Part of a small language model's weights: 8 layers, RMSNorm before each block.
Each number is 128 + 32 x the weight over its row's rms, rounded and kept within 0 to 255. Layers, rows and columns count from 0. The size above them is the row's rms in percent of the matrix's.

# layer 3 MLP down (transposed), 256x64, rms 0.106, rows 89-141, columns 0-63
size [ 85 101  87  95  91 108 119 100 134  98 101 112  96  87 127 103 119  81  90 100 107  92 110  80 105  96 103 100  93  97  80  96  96 107 109 111  97  92  87  97  95 113 100  99  93 100  80  83 100  96 103  99 117]
[[ 78 146 138 152 158 116  80 144 114  69 116 123 155 179 148 129 106 115  88 180 156 168 133 134  87 129 145 129 142 150 101 107 113 206 119 160 125 167 117 145  82 148 127 103  71 105 100  81 102 122 118 108 139  88  96 131  78 132 227  89 153 107 156 155]
 [166  64 140  60  97 120  92 171 114  72 128  99 140 139 114 154 151 135 159 125 151  90  68 114  82 161 102 168 143 105  90 188 115 148 105 109 161 118 137 138  67 162 134 105  92 113 164 133 174  54 123 163 120 114 111 149 108 123 141 141  71 150  89 144]
 [102 104 121 125  90 146 134  92 200 142  83 128 106 205 131 164 152  74 106 142 118 104 148 139 153 162 145  82 114 100 157 202 141  95  98 125 124 148 127 109 123 145 133 113 128  67 163 116 155  76  90 149 129  93 151  85  93  95 113 169 146 165 204 131]
 [ 56 118 132  79 135 112 116 127 116 124 131 102 165 158 115 111 101  88 168  75 156 158  99 134 121 178  91 113  65 172  82 120 116 131  83 165  72 165 130  98 173  97 171 119 111  73 181 148  88 143 158 133 105 114 108 139 133 158 141 170 156 149 154 184]
 [155  66  92 123 100  70 127 143 109 131  91 116  76 119  89 107 160 134 168 161 149 102  61 133  58 106  90 160 126 144 130 115  86 137 151 158 153 110 103 101 139 175 153 118 104 170 138 103 166 114 131  95 206  89 136 167 147 156 159  85 145 146 175 100]
 [133 122 149 103 162 169 134 101 117 134 161  63  82 180  90 122 118 103  89 128 119 104  97 182  70 106 133  77 170 150 155  76  96  99 157 136 111 132  94 162 130 148  96 148  98 124 110 136 137 235 150  83 160 123 144 136 136 136 104 124 123 103 144  60]
 [ 94 113 107  93  87 111 103 190 137 110 125 172 122 127 111 107 129 111 128 133 137 109  77 119 113 162  74 109  90  75  92 143 177 149 103  90 111 142 172  70 161 197 123 175 129 128 136 126 155 139 102 154  86 138 147 184 125 148  92 178  74 103 158  66]
 [138 170 124 112 107 151 108  67 159 132 147  81 118 116  86 161 123 213 115 133 122 154 142 109 161 164 127 159 153 157 148 127 109 146 173 109 136 142 103 148 108 112 185 157 132 124 149  99 132  57 174  70 109 169  91 116 110 196  51 158 100 123 125 152]
 [ 88 159 146 138 156 125 172 167  60 152  55 104 113 106 113 139 125 159  91 159 181 113 128 104 171  80 138 156 125  62 164 159 112 111 137 108 141 103 155 193 168 143 100 159 150 111 103 121 114 134 113 183  99 130 106 169  91 125 143 152 107  75 106  72]
 [116  91 173 118 146 112 115 138 171 125 113  70 118  91 146  76 132 161  94  44 158 101 167 144 150 110 106 206  89 167 122 112 105 116 157 153 136  75 118 113 147 124 120 121 150 124 199 123  85 105  93 121  62  86  57 146 135 142 121 113 116 125 126 149]
 [135 114 146 113 137  67 159  99 203 122 142 126  94 200 142 103 143 129 134  82 105  80 114 131 103 109 198 200  83 118 142 151 110 158 183  99 129 115 156 128 156 103  97 117 119 158 130 141 107 134 151 171 100  81 128 188 145 157 195 111  91 137 111 130]
 [182 152 125  72 127  87  94 103 113 192 130 111 156 144 134 132 108 125 183  74 104 142 155  88 141  75 153 188 154 148 162 117 188 104 114 162 132  92 136 124 154 154 136 153 161  56 123 139  82 118  90  84 163  78  81 146 134 164 128 106 133  94 151 133]
 [ 60 115  81 123  99 167 140 183  79 147 143 116 173 146 155 129 122 143 111 178  99 110  99 142 182 145 128  97 114 124 152 165 106 128 107 163 136 101  94 122 150  93  25 168 125 173  98 125 118 127 161  93 159 149 132 167  58 114 158 127 104 135 132 175]
 [ 91 177 144 125 130 118 158 160 149 136 109 123 140 132 180 100  89 129 129 137 169 133 150 143 124 174 144 130 133 131 125 156  69  16  87 187 153 133 135  81 142 109  94 124 129 179 126  72 110  52 109 156 122 137 100  89 116 121 146 190 167 120 142 122]
 [ 68 123 128 156 125 169 124 133 103 171 110 156 152 117 155 132 111  93 126 108  76 122 159 132 152 101  63 169 175 154 122 105 108 155  98 131 102 127 164 108 158 123  67 120 166 184 152 162 129 166 161 120 154 148 113 192 156 125  79  74 149 168 104 203]
 [129 199 131  68 107 126 113 138 131 154  64 123 102 119 148 149 129  59 154 188 102 101 124  91 167 115  93 132  77 141  87 122 117 148 174 153 118  67  85 102 124 160 164 100 138  96 164 170 152  62 153 129 148 160 143 159 149 122  92 174 120  98 149 116]
 [107 136 122 145  68 115 110 119 185  95 186 152  74 146  99 100 163 177 101 114 114  69  99  84  97 157 110 124 132 107  87 127 164 142 143  93 108  95 100 155  42 135 108 156 105 150 135 100 131 180 154 124 182  83 110 159 134  83 133 127 139  77 100 103]
 [122 180 112  67 122 116 137 140 119 110 120 108  89 130 110 134 103 173 150 161  90  74 139 137 222 124 148 159  95 113 142 170  74 156 100 105 107 110 130 112 161 144 116 140 101  97 101 203  77 136 170  82 161 121 187 112 146 101 113 185 136 130  89 117]
 [133 137 140 159 129 181 121 120 120 164 134 125 188  91 170 178 150 124  91  82 199 172 140  82  44 104  64 153 165 137 130 127 156 161 153 100 152  69 138 129 113 132 135  98 106  96  97 103 120 136 128 130  82 113 123 124 130 155 139 140 128 158  42 130]
 [ 82 155 132 120  93 130 185 114 107 144  77 150 100 156 186 138  93 117  93 179 148 124 154 156 141 124 156  91  21 114 119 143 150 105 147 125 143 110 128 110 158  86  90 177 135 138 119 175 141 112  90 161 102 160 110 199 159 150 173 154 129  84 114 122]
 [158  60 118 110 147 138  97  79  64 117 162  87 138 144 111 153 125 118 171 161  55 152 145 195 153 109  56 103  78 134 103 134 156  98  94 138  86 152 105 117 115 145 119 145 128 140 150 158  75 153 160  71 166 162 168 100 114 132 102 169 124 133 120 119]
 [ 95 189  69 108 106 124  95 123 135 160 125 148 161 108  80 147 144 102 142 162  61 126  91 183 151 163 107 171  88 126 108  89 119 157 146 177 142 134 119  70  90  96 127 156 114  98 149 156 132 105 116 132 160 114 100 169  92 183 179 149 169  79  86 125]
 [148 150 192 143 139 126 163 104 130 142 115 148 123 165 133 121 148  98  85 139  71  76 152 146 119 122 120 141 120 216  50 118 132 123  97 143 131 139  79 129 153 117 162  80 165 133 100 102 138 129 197 130 146  84 137  52 154 167 122 148 131 177 172 100]
 [ 97 175 139  70 148 142 131  95 117 120 119 105 137 106 153 135 179 109 130 128 133 152 124 105 126 148 111 129 165 163 109 125 133 167 162 175 161  94 125 141 176 109 119  94 118  44 141 120 190  96 168 103 148 152  98 192 161 196 120 210 141 112 163 171]
 [156 119 157  71 179 136 198 158  96  96 112  82 125 120 132  92 103  61 129 131 206 110 129 143 154 106 168 121 140 166 143 170 120 121  99 174 119 177  84 168 102  91 102 181 127 162 164 136  95 131 136 133  78 121 145 119 112 127 158 121 144  64 108  98]
 [168 144 151  95 134 180 151  85 144 176 165  84 131 182  94 107 125 159 130 130 125  94  84 143 130 105 150  73 150  99 121 114 149  65 123 128  99 117 117 170 103 115  73 145 140 121 152  76  58 163  72  68 133 125 141  92 109 113 131 151 156  68  88 113]
 [197 155 127  82  74 139 138  69 114 141 148 112 126 102  73 105 153 131 122 136 127 143 109 115  58 106  51 145 150 151  76 177  95 108 174 126 108  99 127  95 198 144 124 100 123 137 159 100 127 113  94  77 132 107 130 138 112  99  72 111  82 124 158  97]
 [129  99 125 135 113 153 124 165  67 100  80 155 111  73 147  61 146 152 142 160 119 106  88 157  90 114 130 104 119  89  99 105 109 116  66 180 204 157 191 110 153 117 165  90 142 163 182  81 107 127 152 105 115 152 109 142 160 154 130 127 100 146 136 180]
 [143 145 135 101 132 133 130 113 148  85 191 178  99 140 148 112 175 161 124 116 176 136 134 143 122 148 181  86 134 157 147 125  81 180 137 133 120 103 133 141  49 108 124 145 138  65  76 124  63 162  76 154 118 155  87 122 112 126 223 109 111 142 125 142]
 [115 223 153 128  97 109 105 130 145 117 143 172 118 162 159 150 165  88 126 138 171 162 160 166 189 103 119  97 125 148 132 133  58 121  94 123 114 141 162 157 128 156 142 111 152 105 145 124 129 135 104 124  98 240 125 121  99 106 119 143  99 191 123 179]
 [110 137  99 126 154  87 105 128  81 133 149 179 105 163 159 159 104 101 130 201 137 174  79  83 106  78  57  89  93  92  97 127 137 206 144 154  99 100 167 171 113 129 158 117 108 102 106 145 135 133 130 102 142 126  94 119 177 160 115 133 116 137  82 181]
 [ 55 128 150 138 159 187  86 118  77 167  52 131 101 119  92 142  98 132 117 155 115 156  83 157 127 148 116 154  89 111 126 122 113 142 165 164 163 142 138 148 141  90 143  94 161  87 124 156 147 116 151 114 195 188  54 128 103  92 126 145 144 188 131 127]
 [131 182 191 116  92 168 100 136 111 102 122 141 145 118 154 132 118 130 141 131 115 146 136 118 161  91  97 128  87  70  78 125  80 198  97 199  91 166 169 150 191 119 132 125 174 129 118 154 140  72 141 113 140 123 143  72 104  86  73 137 127 138  80 109]
 [123 209 106 152  66 188 114 142 148 176 137 108 141 150  69  80 114 149 110 102 122 126 118 152 142 156 125 168  45 133  93 122 130 127 121 156 128  89 103  80 173 116 161 156  79 151 140 131 125 152 159 120 107 133 124  64 125 185  70 103 151 119 103 125]
 [ 76 138  98 149 169  97 125 104 152 114 108 173 127 169 157 130 160  76  74  96 101 122  83  77 141 139 181 116 124 148 170  90  50  57 145 143 148 111  80 111 141 109  90 130 148 126 148 110  85 147 149 124 121 111 137 139 121 194 182  83 132 163 126 156]
 [112 134  94  44 180  93  83 186 116 168 106 166 134 118 188 115 135  77 147 176  93 100 102 142 112 161  81  96 125 149  80 120 132  98 174 155 158 134 123 126 154 115 162 149 166 109 104 140 173  65 144 136 145 137 138 158  98 104 167 165 129  97 171 118]
 [122 109 184 129  97  37 120  59 156 161 149 117 145 134  80 172 185 102 153 115 161 140 168 134 128 140 140 143 135 133 139 121 100  80 143 104 114 110 183 187  95 213 149  70 141 137 104 144 141  93 116 104 101 169 109 141 131 147 103 135 110 131 159  95]
 [ 92 170 117 165 103 122 105  86 148 151 115 139 117 150 197  78 158  83 135 107 147 127 103  95 141 126 149 123 168 175 105 110 139 153  98  64 106 124 159 144 173 132 181 160 135 182 199 144 124 157 152 126 104 172 168 135 181 145 122 145 171 173 137 187]
 [100 104 124 129 125 106  68  88  79 157  97 135 168 163 118 192 137 132 100 164 101 128 128 145  81 125 118  72  95 141 102 104  79 119 167 114 143 104  86 143 145 196 126  81 157  87  97 108 137  96 142 132 191 135 116 169 155 129 120 192 120 166 191 152]
 [120 128 155 131 154 148 150 124  87 118 150 142 156 148 137 100  84  98  67 114  88 180 184 129 112 157  94 153  47 182 139  93 172 151 153 164 110 111 104 157 192 103 110 105 115 100 183 153 171 175 119 111 135 125 141 137 122 157 121  79 122 164  68  94]
 [125 171 112  85  95 101 149 139 142  90  78  99 181  89  94  84 142 102 126 120 117 113 136 116  99  95 103 114 157 120 218 148 165  85 159 190 134 138 135  81 112 151 177 142 168  91 132  78 161  94 144  97 172  73 130 141  97 131 164 128 149 136 168  99]
 [122  87 125 150 118  57 103 140 134 166  96 123 139 158 118 111  64 117 133 192 128 146 134 152 123 130 158 147 135 114 164 125  99 127  85 146 125 149 199 126 108 147  82 147 109 178 133  84 153 110 149  94 160 214  67 136 133 154 154  84 178  74 120  95]
 [115 143 136 166 188 106 105  93 107 122  56 139  88 113  86 148 152  69 135 171  89 161  92  73  95 103  92 147 151 134 131  90 145 128  85 105  95  94 162 161  85 126 147 111  86 127 141  68 112 146 174 149 105 187 115 126 144 173 104 177  89 113 131 142]
 [131 158 147 112 185 123 177 159  96 133 114 162 126  70 126 163 128 108 146 157  95 109 146 153 134  99  52 156  92  78 116 199 128  99  83  92 169 140 151 136 134 139 145 144 148 159  96 116 105 168 156 102 145 118 103 213 106 149  99 185 131  72 145 124]
 [148 106 149 137 165 152  60 134 126 109 177  59 119 152 110  89 121  56 126 162  73 110 132 149 126 136 127 192 141 102 132 124 124 151  24 103 147 134 122 177 103 134  75 133 143 132 104  92 115 132 140 105 179 151 115 140  96 130 174 154 119 129 180  93]
 [162  88 104 138 141  85 157 156 142 127  56 130 116 129 124 131  59 129 136 179 103 130 172  94 116 143 123 119 141 151 160  59 108  88 160 161 200 145 185 168 188 105  81 133 129 124 112 151 179 124 167 175  95 102 123 147 132 136 101 149 176  97 138 116]
 [ 65  64  79 138 112 185 183 144 111 114  99 161 141 118 163 222 118 123 110 129 144 121 178 139  93 143 167 141 141 169 132 171  78  97 122 129 138 136 160 145 123 101 138 152 113 139 151 135 109  84 123 125  69  84  77 135 132 162 103 168 155 171 115 162]
 [142 150 116 127 122  65 121 191 137 129 143  58 136 110 129 146 110  78 104 144 113  92 128 137 122  98 132 167 104 152 126 152  95 137  83 134 145 149 119 145 143 100 198 132 153  65 101  78  68  96 159  61 142 150  77 151 144 179 181 170 118 169 124 118]
 [179 167 144 117 137 160 123 151 168  83 118  81 133 175 184  90 131  97 159 194 119 112 162 145 122  85 104  98 123 152 143  58  99 154 109 184 116 173 138 132 157 122 150 149  88 150  90 146 171 131 120 132 123 112 200 110 112 106 196 103 118  78 114 123]
 [113 108 167 140 174  51  94 111  68 149 121 109 102 110 156 201 142 152 155 164 146 149 136 129 160 106  90 132 170 124 143 129  82 118 106 174 150 148 138 176  97 179 162  83 110 184 153 111 154 126 154 141 102 116  44 130 140 165 102  92 115 122 133 164]
 [110  69 136  54 135 168  76 124 114 134 118 132  83 173 103 136 123 152 105 125 119 165  93 146 132 174 124 140 115 162 118  41 176 172 165 126  92 107 118 162 114 148 157  55 176 125 137 149 169 120 125 187  86 154 153  84 154 107 140 140 126 145 144 100]
 [148 156 163 149 107 139 192 123 141 126 131 136 107 110 112  53 133 142 132 116 143 154 109 119  17 163  83 144  78 135 126 104 133 103 127 173 165 164 152 133  82 159 153 150 110 145 121 180 148  52 117 167 135 122 198 147 108 107  99 112 115 106 156 147]
 [129 142 130 139  94 128 161 141  95  65 170 142 130 129  82 115 148  78 134 166 172 116  98 139  70  76 113  98 175  66 114 169 115 138 110 131 161 102 145 152 143 167 148 104 151 130 177  75 135  87  45 127 101 111  87 110 110 110 116 100 161  67 157 104]]
# layer 3 MLP up, 256x64, rms 0.206, rows 90-141, columns 0-63
size [ 91  99  93  91 108 126  93 120  98 100 103 105 106 101  94 105  98  89 108 119 106 104  93 106 110  99 105  86 101  91  91 107  98 103 103  95 102  82  91 104 108  86 114  85  99  88  86 105  90 105  92 114]
[[159  98 143 118 158  96 195  76 105 114  86 136  91 118 141 106 143 176 135 132 121  91 146 118 161 115 140  90 104 129  85 170 112 177 114 170  85 136 117 134  91 109 155 129  91 118  38  94 156 123 157 162 136 149 129  38 143 148 137 118 106 148 107 198]
 [100 141 127 102 133 113 125 103  61 123 135 153 177  80 120  65 123 163 197  75 117 121 142  82 133 129 122 163 161 185 132 154 103 147 135 100 130  60 168 154 109 116  75 119 115 174 126 144 146 145 167 122 168 189 100 151 123 128 145  64  96 135  80 143]
 [ 92 123 142 104  79 157 159 113 126 112 148 138 184 161 107 141 140 130 156 158  46 119 104 144 170 193 161 160  70  82 134 157  98 106  89 124  90 166 163 138  94 121 130 126 100 174 112 165  91 110 104  91 172  83 115 106 183 155 103 130  80 168 133 113]
 [ 88  92 130 168  84 134 146  98  90 147 115 161 105 128 141 104 168 155 153 143  90 155 157 141 107 162 124  97 121 156 121 123 128 103  87 104  90  88 130 124 122 111 134 173 150 160 128 148  36 169  58 175 113  78 146 126  88  77 185 199 148 134 112 141]
 [124 121 121 157 170 149 147 129 160 167 132 154  58 149 175 116 100 110  93 178 104 177 101  58 123  77 103  59  80 120 136 103 133 116 126 127 135 153  90 177 164  91  90 162  97 115 146 133 114 159 132 133 159 103 168  57 111 120 104 160 157 178 147 126]
 [200 108 123  96 165 125 104  96 142 158 103 134 104  74 109 114 123 150 126  80  74 101 129  93 138 146 112 130 158 119 109 100 137  98 164  73 190 132 123  96 117 154 100  94  94 100  79 155 204 140 102 168 117 131 109  80 177 147 132  89 122  81 124  65]
 [ 88 104 160 160  94  72 153 127 137 128 156 129 140 149 213  84 100 152 140 123 120 105 112 171  89 145 100  78 123  50 100 112 165 156 145 117 127 161 132 174 118 147 120 101 160  98  87 131 104 126  90 154 133  62  64 101 151 127 156 129 172 121  71 141]
 [114 150 147 134 155 117 141  89  93 103 128 167 125 111 193  90 125 208 148  92 197 138 106 103  83  91 145 111 111  86 158 111 127 120 144 103 137  94 194 140 150  75 113 155 105 120 100 139 120 136 123 186 147 157 146  58  88 135 147  86 147 156 191 148]
 [154 160 169 141 179 131 144 163 137  53 112  81 136 114 185  84 121 155 119 130 133 112 159 127 112 134  78 152 125 115 178 141 141 130 120 138 109 110 154 184 183  84 115 155 174 181 170 118 126  69 175 187  65 174 120 145 161 102 136 126 120 107 121 144]
 [107 117  96 132 176 148 114 183  51 166 122 162  97  48 130 123 168 180  99  77 151 195 141 137  88 123 110 100 198 172 119 123 161 110 145 161 120 129 143 162 128 140 142 131 160 102  98 112 132 110 115 126 144 179 141  93 106  64 153 114 169 123 131 144]
 [188 142 119 137 159 143 117 108 153 162 125  96 138 126 126 125  91 119 229 108 137 114 162 111 114  74 164 116 193 144 174 118 112  89 132 180 140 136 155 138 151 139 156 132  83 113 102 140 134 119 104  68 214 139 105  74 148 115 188  92 119 123  98 132]
 [106 101 170 141 104 164 108 131 134  46 114 161 152 191 158 159 135 145 148 123 127 163 153 159 178  90 134 117  96 140 107 144  91 174  92  99  89 115 185 115 143  51 134 178 151 181 145 155 136 125  85 143 165 164 140  95 109 134 125 103  90  79  90 116]
 [104  44 105 123 125 165  90  74 116 101 127 143  85 119 137 127 156 169 162 131 124  90 161 136 154 137  65  95 140 148 108 179 139 196 138  69 174 108  86 145 114 111 131 145 147 105 119 209 142 145 119  86 126 169 166 158 109 159  98  95 153 162 141 121]
 [125 154 200  84  95 159 120  73 162 146 134 133 114 111 158  79 142  90 151  88 101 124 149 105 144 129  95  89 101 117 111 165 124 130  98 130 189 138 135  88 123  71 137  90 143 100 178 151 171 103 144  88 144  71 202 103 160  83 119 103 136  70 141 125]
 [161 122 160 156 140 100 151  91 107 145 176 116 141 150 113 124  97 147 122 134 142 119 138 131 128 131 134  95 133 103 223 167 123 141 152 124 142 106 174 221 141 136  12 115 105 151 105 112 125 177 110 142 109 181 155  81  88 116 148 104 101 153 150 121]
 [110 139 166 122 141  73 126  65 193 166 164 151 131 136 109 158  93 145 199 102 139 136 115 114  52 164  83  66 138 108 116 115 164 151 116 114  97 154 166 131 109  91 139 191 121 153 133  89 128 136 162 192 103  99 130 119 145  97 126  89 145 122 172 155]
 [166 125 160 129 208 160 112  86 164 171 110 158 137 123 158  73 110 118 155 131 172 145 105 120 114  94 119 139 190 195  96 128 166 115  87 115 142 136 117 107 106  73 160 184 126 123 125  55 170 124 111 166 136 178  79 119 154 171 104 113 112 139 145 150]
 [164  97 110 142 109 113 180 158 108 128 176 121 129 128 127 157 110 104 168 137  99 108 114 149 186 135 194  87 116 153 146 109 127 117 135  78 176 134  74 114 162 117 118  76 126 143 195 128 117 190 168 124 140  87 145 152 135 147 111 129  52 128 172  52]
 [154 103 183 132 192 101 191 105 131 139  93 169  83 126 190 126 147 158 130 142  83  99 123 197 175 176 116 125 153  95 172 147 167 115 152 147 156 123 121 105  93 141 122 151 159  89 148 138 197 134 190 167 157 102 143 164 150 124 103 120 164 144 146 129]
 [136 105 137 210 177 156  80 141  91 132 131 108  84 118 186 107 140  81 132 119 178 138 148 145 167 112 126 106 146 154 121 159 160 135  97 164  57 154  96 101 116 158 110 191 160 115 163 131 124 174 106 143 121 187 115  74 141  94 132  91 167 105 160 164]
 [130 130 102 127 118 118 119 162 167  82 150 126 153 136  86 111 146 171 136 118 155 140 172 116 117 152 140 147  89 115  64 138  76 146 113 144  87 111 135 113 128  95 110  78 114 170 137 147 137 185 177 186  95 117 189 115 120 124  77 133 138  40 213 115]
 [156 134 166 175 109 160  82 148 134 128 112 105 159 134  80  63 156 128 129  78 100 137 119 135 117 187 175 174 146 120 143 174 112 102 130 139  84  67 160 155 145 106 123 146 125 153 117 133  73 102 163 184 134 124 164 185 180  63 159 120 143  89 135  96]
 [114 130 153 135  94 134  72 129  97  69 119 123 160 132  68 121 137 172 178  91 108 159 159 150 131 155 106 104  90  78 140 102 110 131 104 148 127 185  67 144 138 135 145 116 115 138 171 195  80 118 101 176  91 123 135  98 100 140 153 167  92 143 139  42]
 [142 134 121 169  89 144  29  92 171 147 140 165 118 136 110 137 137 193 124 124  35 153 131  99 125 166  98 154 112  90 155  91 117 175 178  66 137 125 153 116 120 113 162 105 131  95 134 113 187 123 132 142 171 107 114 113 146 160 102 124  93 145 130 173]
 [119 114 117 151 112 124 136 109  80 136 114 153 127 109 153 144 195 134 145 163 157 157 172 141 144 161  80 119 121 118 143 150 158 148 168 154 184 165 139 144 105 177 134 135  83 141  22 149 162 114 155  59  78 125 129 105 137 146  47 135 145 152 127  89]
 [105 155 146 160 158 147  81 101 116 146 119 141 143 115 191 101 164 123 123 154 127 160 154 105 136 145 108 115 197 100 114 125 131 114  88 158  79 108 164  90 103 138 202 103 142 166 115  96 124  52 136  57 120  50 110 133 145 132 141 153 142 103  71 169]
 [167 145  86 164 102 142 172 119 110 153 150  51 130 156 153 155 155 145 143 100 137 106 170 176 172 116 143  70 146 132 125 137  87  78 122  97  88 164 134 137  61 146 132 117  84  84 102 175 137 130 139 150 111  92  49 114 114  73 145  95  85 138 107 116]
 [119  62  95 129 127 136  98 178 132 150  78 149 143 137 140 161 130 135  74 150  79 110 124 144 177 179  94  86 140  79 142 142 134 100 131  98 128 115 105 131 173 147 146 101 167 183 149 108 173  88 141  79 136  96 186 154 160 180  68 120  75 104 104 112]
 [157 151  99 104 136  80  87 124  91 155 118 106 125  75 104 100  86 144 158 150  80  97 114 162  97 151 142 133 161  86 100 118 145 116 135 149 203 177 153  92 164 107  72  41  68 138  80 168 108 129 111 167 128 123 127  80 131  97 108 154 134 111 139 119]
 [140 123 178 128  97 138 102 144 151 121 111 141 186 113 127  87 129 148 195 101 169 125 164 209 134 116 149 166 124 173  46  93  95  84 109  94 152 145 118 122 161 146 107  92  96  94 146 115 108 134 102 136 111 147 140 118  76  98 128 124  51 118 185 100]
 [185 186 101 102 122 111 153 137 129 176 153 170 103 107 110 179 143 157 181 146 127 154 172 128 142 139  53  99 154 127 137 148 153 126 143  68 100  87 124  82 149 146 150 134  95 136 124 144 153 158 111 145  91  27 119 161 126 167 112  89 130 184 141 127]
 [171 127 114 155 100 111 176 139 114 180 148  98 133  85  99 191 174  88 147 133  96  60 158 165 184 109 155 106 167 142 141 104 188 128 166  81  97 170  80 121  83 162 131 156 115 112 138 193 129 158 100 108 118 139 158 112 167  99 133 126 155 161 146 111]
 [ 78 105 158 126 148 129 134 157 147 103 113 140 115 150  71 123 102 126 135  60 168  99 138 143 133 119 128 129 154 152 134 162  81 138 126 149 129 127 128 141 111 117 113 162 125 203 209 147  88 143 196 119 123 160 214 133 150  35 135 119 107 144 169 105]
 [ 98 112 109 117 166 204  99 123 125 136 173 113 138  65 150 115 156 191 128 129 127  79 164 133 120 187 116 182 143 132 136 110 156 165 151 133 129 107 131 130  95 209 134  91  98  85  77 144  98 101  63 169 159 169  97 123 127  98 134 144 141 132  94 169]
 [149 136 125 169  76 114 163  89 126 108 181  61 128 112 148 164 109 132 144 105 159 176 159 171 158 142 167  30 122 170 122 175 167 168 107  64 143 151 185 159  90 128 112  95 115 167 151 124 125 162 140 143 113 145 122 119 111 157 156 139 101 167 143 135]
 [136 149 166 162 137 139 128 124  81 129 137 113 146  93 158  83 108 112  91 124  90 103 105 130 151 134 142 157 137 129 141 163  94 189 201 179 112 157  90 126 157 172  63  76  53 134 139  98 125 172 132 167 185 150 132  49 114 108 139 127 154 123  98 119]
 [133 155 154  92 104 136 115 161  82 121 135 122 111  90  69 173  98 193 100 147  84 123 154 181 134 139 157 102  65 111 123 121 126 118 133 168 165 150 101 118 156 115  80  28 141  71  75 152 109 129 116 161 135 125 100  64  99 112 117 126 108 154 138 145]
 [ 81 119 133 102 119 114 137 138 109  80 162 165 151 109 101 112 116  93 143 154 113 103 175  93 156 145  92 175 137 124  92 147 174 167 108  39 118 169 147  88 102 102 138  83 127  84 131 110 138 186 103 175 106 143  93  55 122 118 129 113 138 113 102  53]
 [164  66 124 115 141  87 116 171 186 120 149 127 103 143 129 137 198 150 115 109 181 131 134 162 113 127 124 101 152  97 186 106 100  62 151 167 118 164 106 154  86 106 169 141  90 155 133 114  72 131 190 203  92 152 127 153  87 134 110 112 124 108 161 131]
 [134 118 101 117 223 136 152 116 138 129 158 161 165 108  96 131 116 140 148 157 158 109  56 153 175  94 180 127  66 124 156 189 188  83  99 173 127 122 144 151 145 173 148 128  91 114 152  98 124 146 125  66 107 127 102  87 149 125 114 100  90 152 160 148]
 [156 160 145 145 118  95 115 201 163 148  99 137 140 117 147 129 144 164 115 138 135 153 135 125 146 147 162 141 145 140 201 116 129 115 120 129 107 153 131  89  65 140 132  83  63  68 122 123 134 153 141  90 103 154  82  92 242 128 130  90 123 133 183 165]
 [169 125 132 170  50 170 104 115 103 152 165 132 139  98 133 110 127 162 139  61 133 114 163 122  90 150 101 142 137 142 124 194  99  81 178 110 149 166 144 108 162 152  66 108  95  76 149 157 163 116 170 125 158 145 119 157  60 138 100 110 132  92 172  99]
 [126  77 143 108 132 107  76  63  93 116  70 122 104 147 143 123 119 174 141 124 168  64 141 126 159 110 180 106 112 134 129 153 157 125 182 104 148 133 139  67 123 124 121 159  85 115 136 122 135 127 109 189 160 188 132  59  94 183 132  85 117 110  71 152]
 [101 195 138 133 140 153 193  63 126 131 122 160 106  77 122 151 118 116 131 158 114 131  95 110 146 132  56  74 110 159 174 101 151 144 158 120 140 123 127 149 152 114  92 115  42 130 119 148 115 154 154 130  83 103 192  98 181 103 182 104  97 156 110 113]
 [190 111 125 191 133 126 112 118 136 108 163 137 133 138 175 142 134 200 119 103 118 131  59  85 133  66  91  91 152  87 143 115 123 155 124 137 114 129 140  97 132 118 143 185 116 158 197 139 207  81 104 170 142  67 135 125 128 126 158 169 158 160 130 130]
 [177 185 170 162 100  84  88 148  73 118 122 114 161 170 131  90  94 113 180 123 127 128  87 141 156 127 124 155 148  91 139 156 131 155 123 152  85 140 117 159  99 171 118  73 153 133 131 150 185 142 123 141 192 129 187  88 181 123 128  66 152  88 114  92]
 [123 150 122 129  91 164 160 116 126 180 118 152 114 108 113 145 131 174 134 134 127 126 131  97  98 112  77  56 166 124  98 136 119 136  95  78 164  54 150  92 133 179 117 111 164 204  97 201  46 104 136 147 130 135 168 152  97 110  99 118 139 146 153 117]
 [122 147 164 155 150 207 162 109 116 128 197 187 163 104 146 136  91  54  89 128 118 106 124 101 127 146  57 104 109  86 154  82 131 118 148 146  97 101  92 144 163 112 137 148 137 190 151 119 157 104 155 156 153 141  99 145 120  69 111  85 147  92 160 125]
 [ 99 162  78 113 132 190 180  89 148 114  90 182 133  96 119 124 107 128  99  75 143 140 189 119 118 130 142 107  75 107 115 148  86 134 146 135  99 145 110 124 218 115 115 141 158 128 133 126 108  73 197 188 143 159 157 153  90 136 111 121 147  76 102 112]
 [109  77 134 116 118 105  64  76 168 133 129 108 116 116 106  48 100  96 162 148 113 133 154 187 133 158 157 127 151 163 109  97 145 111 125 146 131 136 115 119  96 163 177 107 135 133 108 139  99 146 148 185 218  53  87 108  87 140 156 129 155 107  90 152]
 [152 138 143 113 149 183 134 158  92 141 135 158 122  82 185 191  84 125 132 136 114  88 128  94 126  80 121  91 155  75 126 170 161 173 140 111  71 154 120 128 149  93 139 100  86 137 116 106 144 120 136 185 114  26 137 142  91 115 192 128 102 155 136 142]
 [115 140 171 113 154  87  90 123 106 113 160 186 103  92 161  87  99 168 125 122 133 114 122  82 135 154  67 115 131 105 164 160 143 172 105 161 134 152  95 155 133  49  99 156 133  99 119  98 144 143 172 116 113 136 144  62 138 127 152 105 185 126 161 219]]